Weights of a small GPT-style language model, trained from scratch on English Wikipedia: biases, attention and MLP in parallel.
Each number is 500 + 50 x the weight over its row's rms, rounded and kept within 0 to 999. Layers, rows and columns count from 0. Numbers have three digits each. The size before them is the row's rms in percent of the matrix's.

# layer 7 MLP down (transposed), 640x160, rms 0.0769, rows 450-527, columns 40-79
092:532518394550498486526476565575412470523433498490363503560480524418495541535452443583545504486455545556481550496539514543
117:507468509446425485453472539456564507473480478420496470535544510470498527507491473433443378472627451465500563512621407476
085:477519488516531533530514426488466467511561442529534515531448426504530523537475504530490476407427527501421615507488429489
094:461479471534523551536496475470474499479478519508400562528418485548424436526565483503522455514436464469508503481468619492
108:440527480496591561514473452438486535599472492459548552542413609495519448544534616429478577478548491423481482546453480494
090:511602477420480407571595471490476476448372495385523466496459564534471493430474507490554472610569432588453495521394506536
091:478533461527530476448414559495539527425446486519455555560425549565502555508618534585478509526527519467559503540432443492
101:456542548570446472410539527519432461507519512441408513539455496514517521498475343507596528585393439515513521513452471520
098:525512459536472495410529586587467489473499569507478533488562386555532573517445471492485475619512497501452490464597457473
086:509536447469481582537430484517506441599459600452490587549531502490487491517447511451509562549455401365471544532517498480
084:454490494427521539425600554439530454570488497545496579475460506488487543457585493584568561517528492472488490471573420560
095:462522514529524431521449456443531477503567476542435481584489533544442534470497480450461450502607449537495490513490502394
099:456507478491535476500488485452540473531502491443518420576527451491501456543507408490478409544486493547520481477443551464
104:461482496416550538508476537495559459513469459472552523539503542478513529531448514431516582399525528503538510499418567531
087:481503480538541522446489559525541538528474474440444518485472480578440497550546494530464458481476578601475454506456547416
101:473531502514602489571446527485514567492453484497537502557560501447521487438534605565457430511389579466434531458485515535
089:461522536554471435529559553553526464460496434502482474447464490466471488408479500600442530448427469470483551573452489547
103:462510525516435470555527541392517505439559417503506471601475521468520462445497577512457519509449424480498441549546477398
095:553431445444523522472537501480422543377472511525446496530468553498449416456510561458478504546555435457525556614532449492
094:429507526476545504500397476500467515503596486448445478501520557474418568472501458561572448437487477512454395400518602503
103:606514457501530402515597573436485482437519560462461458490572595470453523497455459486466545486540531458605480558526464416
091:469490605495478466476483545441504592466453452560434545481573400559543532439493513486456554555541542476544483538483468431
101:400495587470426482494544468470503430496553465591557529476508433459554451554467445563546526453496526541532440491480604648
096:436534532554441493572527512421559369524554495484508442556498423435504652474536549534512478474445581596532490552524451490
106:465449502473508449594482472388418461441500486470519396517554537571590410492511497422460523511431466412535494581550488545
098:541464532459507505466495509499578457445467451506450592444611510409509544482477402532554427507505541540400470508551549516
095:410566493518461528462476551576574456491513537510513554578459463504578542483478552500439423427538434528525501591507439412
093:552543483461520538587538490483530529433480526510480528519397581517509570378543574460518512425427496417523520588559498462
087:546427526531491477512493519475512478526489469486619504546422406536531458444514498436493520468479477363471481456417504527
112:544441474501504502483524466486649473453488459528467484458435481457465574436507506564508482516494426567462475464603385527
105:521473382480523406568535401436595582512500495508509462470516477531550507493485522456499468481492549459532567546496492450
100:432469498466546425458420568592423493539474547454531500461436449404425572461528546519452571601463440532511561457484424550
101:462529510572369466441474597506498496455427526424491529467541464465556462482508503640512497565451516463572486564512541593
097:588488615608485492564550499561548463471527492469535526471571524462507389471471516500391538579484456473522441520484554546
106:394511489473529481480515508421494531549443489581548442560503446525424518472513505432512491475531506505475534414489575465
091:561497605472474473469564478540563525540475581491498444537527539518446465552473478566536359540457574562490454425429454545
115:537562447464400387523432490476508467526545473452549451503557513406561610581451444489449550564539515451491464541479445512
101:487471526529530471514438491549492539461527490465483602504488502459538419495502481549500534530611478478513542514578448558
101:526418448450477516490484465526522443551493500532469456438451511434564465436651509430607562452575458489446442591508543455
095:502495449541488611479439448431488520480473555436502476512532408411515502485519489560501478564488555467496465442483450512
107:479408589430432503512497509427520526478417522500545520496462484439435447536550476419489504444522483456536467525545491577
106:585513504587388483396471474552492492453567463487460572430439356506592470489441524510582522550452541570534498460516386530
088:588433551486511431430507443521547397498450570442546522517473486432525451578511458514572541568508498551547376540528483535
110:523571497504540520463539502449572472465482506411501466431537495506492510561435388536530488582484525530559499439450434484
093:460522502405437463519488467402589556466397574427496544434505562498478520509469527497542451454461473496484436439581521501
107:566489470417498470482590508460535486504459454497522498533472494497489450519459485493490518449655544501499474466468450532
094:531517506482531498503453566470505541435556537551505489402508459470457564461462471553554450529444522559584526498502442482
092:477479412417467534583505512429420508571562562529544538497555471530552456471508527498438586475571462548548417441492443446
088:507500549592374463540548496433432572383460488473542460530453403530534485561532566549469537476495574566417519513497489532
109:524507507522457452518430515499494502496558570448516416472526496475473559527593483511590595504483536535520570524622548527
103:423472516477501552358534459540462526448511458515556469375544473415498591472488554511458470487507503608513497583528552506
116:455539564447592539410532470483449525524465489495568555503498488550565515474516595480507446482485544426475530448526495469
101:456575562561504524494478540448494485548535548628521585447429529509566479521410528568537547479465491417459441489383442523
107:486501470398511461410506544454493457514413502533549464498450451468458482530486577471532564530562506599486476478511449608
103:389405473519468443459541549546548486458530528503518588430461497511510535482409497456529511467542509544520443520476409472
088:513517475507556492455492485508414521521461576528549490529467503467438468461476509429576436548504481518480470512460477455
112:541569503504470503513558521406515525538457510427389545538484521472469498456574437424489476434560498452443508479492541554
100:426406473470448449581543517470523512442539471541551584507423525553451534396418459498443466525526503453569507510515480456
105:453547517492576495492497503493537426500526414397504549471477539567476433493506568563484473477435555487570501415480523520
101:614604551577486551479486495465450450475478470540466537472456523562435492511497383531607470484530586548534483552444512586
083:440501522523430504455614441531481538441514468599532476527511430543548568422465471542521431484536576504463529502512469516
094:485556535431504469487454469484447483480547501586516504494489597467497543487433497450509440555448492483461570483583404469
090:446502411540524532407525499556493424430428549429484499499482393448559518559452583570475450516395501439553467429618516496
096:505508539433502515523531538397479492428456456471521478432564466494418464451466405465474568421509489503534554478458460487
087:508465524476464523491419477516516457515449521411496551475552423459507455600512490568486527639393502448444431548560535492
102:410573585535612535492493467568519498532497501579422397529571499586460488396481518483462529393452457603457473512515526584
116:543519554396489511438536607441469514583479492533489446460528526489518534522458452480483564487430476508478587526638590517
105:534485544511485539551466488551476415462542516471537482504525441548467484573513453547462426540414526561476505519469498523
109:384536506586457437490573456443475489481527462546445508594464449419514534457561463527487539470519530495483520461448451494
111:467512554503482432465505549442501571535525579480524530494507524564517496501504490421399494486448505443537493534537501471
103:543484506452498490477503490463453474612505523567474481508523526429506497528500515547496517454520562524456498472469415541
088:418513573623513480408523499528560536473539536477443506494526470509398501467492448531470516542525543519544610442455485487
089:443488515436425433436460490467489573501481560524521495530550500561409475526542495466444505478476466464559483437584474456
109:587518533489526511440501589405449507487519533473348550562512549566552444537523484464409586489545525462545431573489559498
090:450444480461519520494604496473521468528531449536496547622481341505541513418431485471592460460525548467513537425463522495
101:491452616505587523444522408523487475424505451538536436537466487567499524412383511573537486600526391499532522499601512577
097:389534509517465510441646454505428489495520541506463553550505486544560487488408447546481494403547518405476615573500395460
086:455523455464493502461567394456517485505516528493514501421532506434609474502383506504469452519470510480501477529420528557
# layer 7 MLP up, 640x160, rms 0.079, rows 451-528, columns 40-79
110:481514432513508512423547422518514599516573464547445510462512497468447443477533427508593548503441495528438512453519441550
089:561559483537528437529490568527490489458440478491434444432508537532437445495453569469489503556533483583435465464455498556
094:446494461528499489443533520566536488503474455413507380523532560503513564509423561513567493516519547487569510498535425522
106:489469514496526491343565471528516558523602426527496504516470526492505582505463437586532570537485429476462477480549573524
092:492515482547513485419472557441593514493561438517531583479433488489459540600566463541564547549459545431555588493524395583
093:494500459470559520532560445492452304541579510566464430486650513510535491527335419416489525472467495501547566497544503497
097:457552423491506559490458500483484470568529504518424430473413496491472503466490513466481465463491461392501544557568474503
098:534431484542533543476492462560587514499441485508461483431513551550462579560540501485520503477593533622538501498460611541
092:553463502518434452454531494456515506433494385534546526505488541578544545581490470568515424505518700513514551454496511620
086:580420522524479424598466500496405535490498519485425547541490569583490434540395529449418474431457496416558510566452544447
097:435529462481464482511483534566598546519550510461510495500539583492506473554444440577540538526451556356420505537455521490
099:508542522432523486504471529500464477553615471507459515526468481496448559378496516548506438408492506431536501481541417433
104:505444494614481475521548478476462441432551504508492544409468510501463455505436451554485354461466487549546579534500413551
092:538545487525461621531533416476492412531498472518486449505549542475543412433551469549598456459451458484516545507494356609
106:508563545462484615477488490510533478504519503518490503433530432557534469486445429530523486533516491422471546493492432483
097:545441396509529497535458524422453514468457497549499457574569546521444544563496485491546449515521519468548541463562573469
101:564566503541559656512555555517628536531516509486424437489503525386472517492510415560525497561551518502507447443530488490
094:541594517502510443496428551532473513606480494522467565483514588645422626548491482605543393563426508550509547457425494455
096:486472493585418523460527502530508382530549485490467490489420421608489491465415488449414454466512517501521561491510464569
106:481574529577445466491476466541519456537476486508536575442514441539555490555427447567525418470421523491440511548473392478
093:541554485492516515549494600486489513456467449506423595559506485525500513468462472598532519504429515491474518525475451538
100:557619462489526477581467478573468457517487495425508468476516576536407540466532467477418386457481527503596485492492452418
101:467557408448522553535425546505509587502579461470423552533590486564523548462471486541498514482517531521543524500596524477
105:556531403644545573526502513478475515523423509460502481515559466553540558538460503547564424533384551517437513456526493492
100:493480494521514581438508473481554560474516461501431515439446478520510527543558505426437492439411522430584481461414509511
100:582593516422532599493405499507465503526495479466468500429572598481482501527512500491472572559487531533448499500457467443
100:477568443622470486425570429514543441576607445427489559494534516531541512541437345557458494424552497478466506500526495498
091:570529419512488503504502523503577570425498521402490387582480543522468454499497416483517412541483522507594538556586453451
105:460555487433515519534543482508438437465475466486446468482546584549402612466545435507533546446521513628486556505485466465
109:543525515494534527451418457504508497477552472515525506611482490507377479566424527477505478540510490552434555493500547471
099:602569396503411609482497516529526488469507513534503446510545530630501498500411457516515452444515538487389513574508534466
105:510494452533571519496460466551446486414593469564461552553462556460467512512441465534564523398526507424515512464451546575
101:466468432572518473472552406557452492558505500491502411473441473501451577525506477441579447442486634411496591571508498520
104:493516486508459464496480520623455556460546469474478479434551441518549609499507529554515458507449501585492551491514441495
097:459383462555429481452522608483471489478545443477425522445412513516575514507521480462587602479495506510461492599576562475
113:524464430464541597463603535526490515550483497504504631620517514446459473508533414521524506453484498403515546524563536468
100:473554433500489558375359567514512531502554516520425552558560512583415494518540490490522412504519490526454551480529558427
101:511567499613494509523544590474516511477551515539467450514455553528432462543343448472431441497453505418395518452467479543
096:500540490542620497498569488543464489509564487557481565513492594541521487523562575437435496413525482448564507446517437527
105:528636443489487569467428494543529542475530482509523482447579585443458451527485494551513486493486533479438522509551419492
101:463483505529475450487500468482614510413520520482500586478529567517389471553505442483500497458532485456449513554476474522
090:392526448490470448483506575398465493479599391545491525531556536584451545465530474558440459491503559505497577480444467537
101:544510437512471537446473541470511531552460407487443526457512514563551475464523443554505506493435497601533534508548417497
095:589493448457564478525500480533417480538562422450513477435521523494497479498544561523540521510554479579488526495411521499
103:498551405504451579507516480425502578457583555446442550477434474595532532485474454533525431495389623561511540580520466487
096:501557427519378486486516425532522412513522555485450462429441589550550403474460462492539583470562544459518537533475510533
099:541460498531528484397584521545496455458567475482535565468482487508416514508405504526521498434367440518456531436615523571
091:548593404480607412486388593491506507497488440431464538547569508512410539470467528511534500524469470483479508484555513530
111:440467467539517527458467545570459546495498491345384611506552565465423550500566466533537514524420505559486566486465551543
102:479566460541594395594508510518580472508511460491433495558522580429494548513481488480496539517473515411451548457601411523
101:576511426482461499530445487523462554490604473535500493439599593467433555453561463528501462523480524543546565431456498537
097:551476424471576456542454496543556534448471483500459440474548489514417453501437467471417448551537528445435533500659530478
106:511519512548387469581556460437561446524458365527429453477544498592594466526574429532465530422413560508486522436438482426
104:522547510533567492507436545492521543576465413521468554538565490485475431509547483542513409517556467542486474471581566533
099:542498444459478497505532495521573531500490417522384514512583522456519547497515564505461516385351508513452507503499458506
107:467523460463450521432593478522617427368456487529500445548469524501518456489420531536447537437508494576462555571618497502
098:553632441420519603460416409525506517463473470449445541500616549546462526517517491545535474516426509471418502425510440559
104:470495529461422532474443562485564482549466444483529464508447509525471583489479551457525541433497525537488475488530574491
103:468475455512459500394538408522601546462533512521503513520574478583498540526482569520481578496454561478482510506483377523
087:534513448461550487531463453476559492535554536443518537520474531530423433564494466447494516543486430567449512432523547537
098:487474495556508486486551592450618445563545497410416504416458525566568511505541449481524608467539501516490466586410559517
092:568553582472445488547462420458488516435616449491519443440496686600557467482515410465488569478593490523572541638411456615
099:573483418461497454546465415530549536447558483489481610517467504555500510566504520529431526523563557509471564575541552507
091:517535471452455428541615555453506501424492428494577459519535540497533602445425533409459505478571469519523583597507515577
106:528428444522531499522490344527436501518535525459513519544464474512489475651503434470479524574479500451497549468505627533
107:521498439475495461607438529550519476497453514451519521509463639536404486530545579523602430572473613528498586444443384478
101:477499496447546535447538508484501492529506502549505490552473578470505499399544505514512391414478461503538513513499474549
106:571513507517404565483445470562492521430514426512535563530542518537439485586508485548486501446450500451609499500611526470
104:552422434537501507527539532495561524514491455367443389555485583485528545546467621497564514599487532485488567603577519498
101:488523431486489514533447418612514611429463475499491426487478607579419649455488428522426485504457512603566542492531480488
095:570566524388522520516510513569533427490453486523479508510472581460623470476433433506583481464526495581485520546572504502
096:506510470578447487493491458490539393471496478509538527405461555550615551545457522547529474460549571559504522573412484525
097:397488512526492575505482501454467370437471435569590477463499523426502491506428470487569435464598506539470581482428518465
093:516528494491529501481502532481589492533515463502532412518503673434461451615533501542569498607491480511496480567547600456
105:474475528540544461542491571474583495489542434366503541498444576440502490565603452505504482425326587478463579488502454437
096:576472434440598439500459473560600525479458500509479564519512475415392519542517484506608460518415538532412548423515616587
091:467496443445438495473461559501523461503605380552447522617515498491438468579584527538507451541487491529552570478502555476
094:485454429542480399505490502471478442490549467507526544499466597437417516477480529529570410532412533450508536447533427413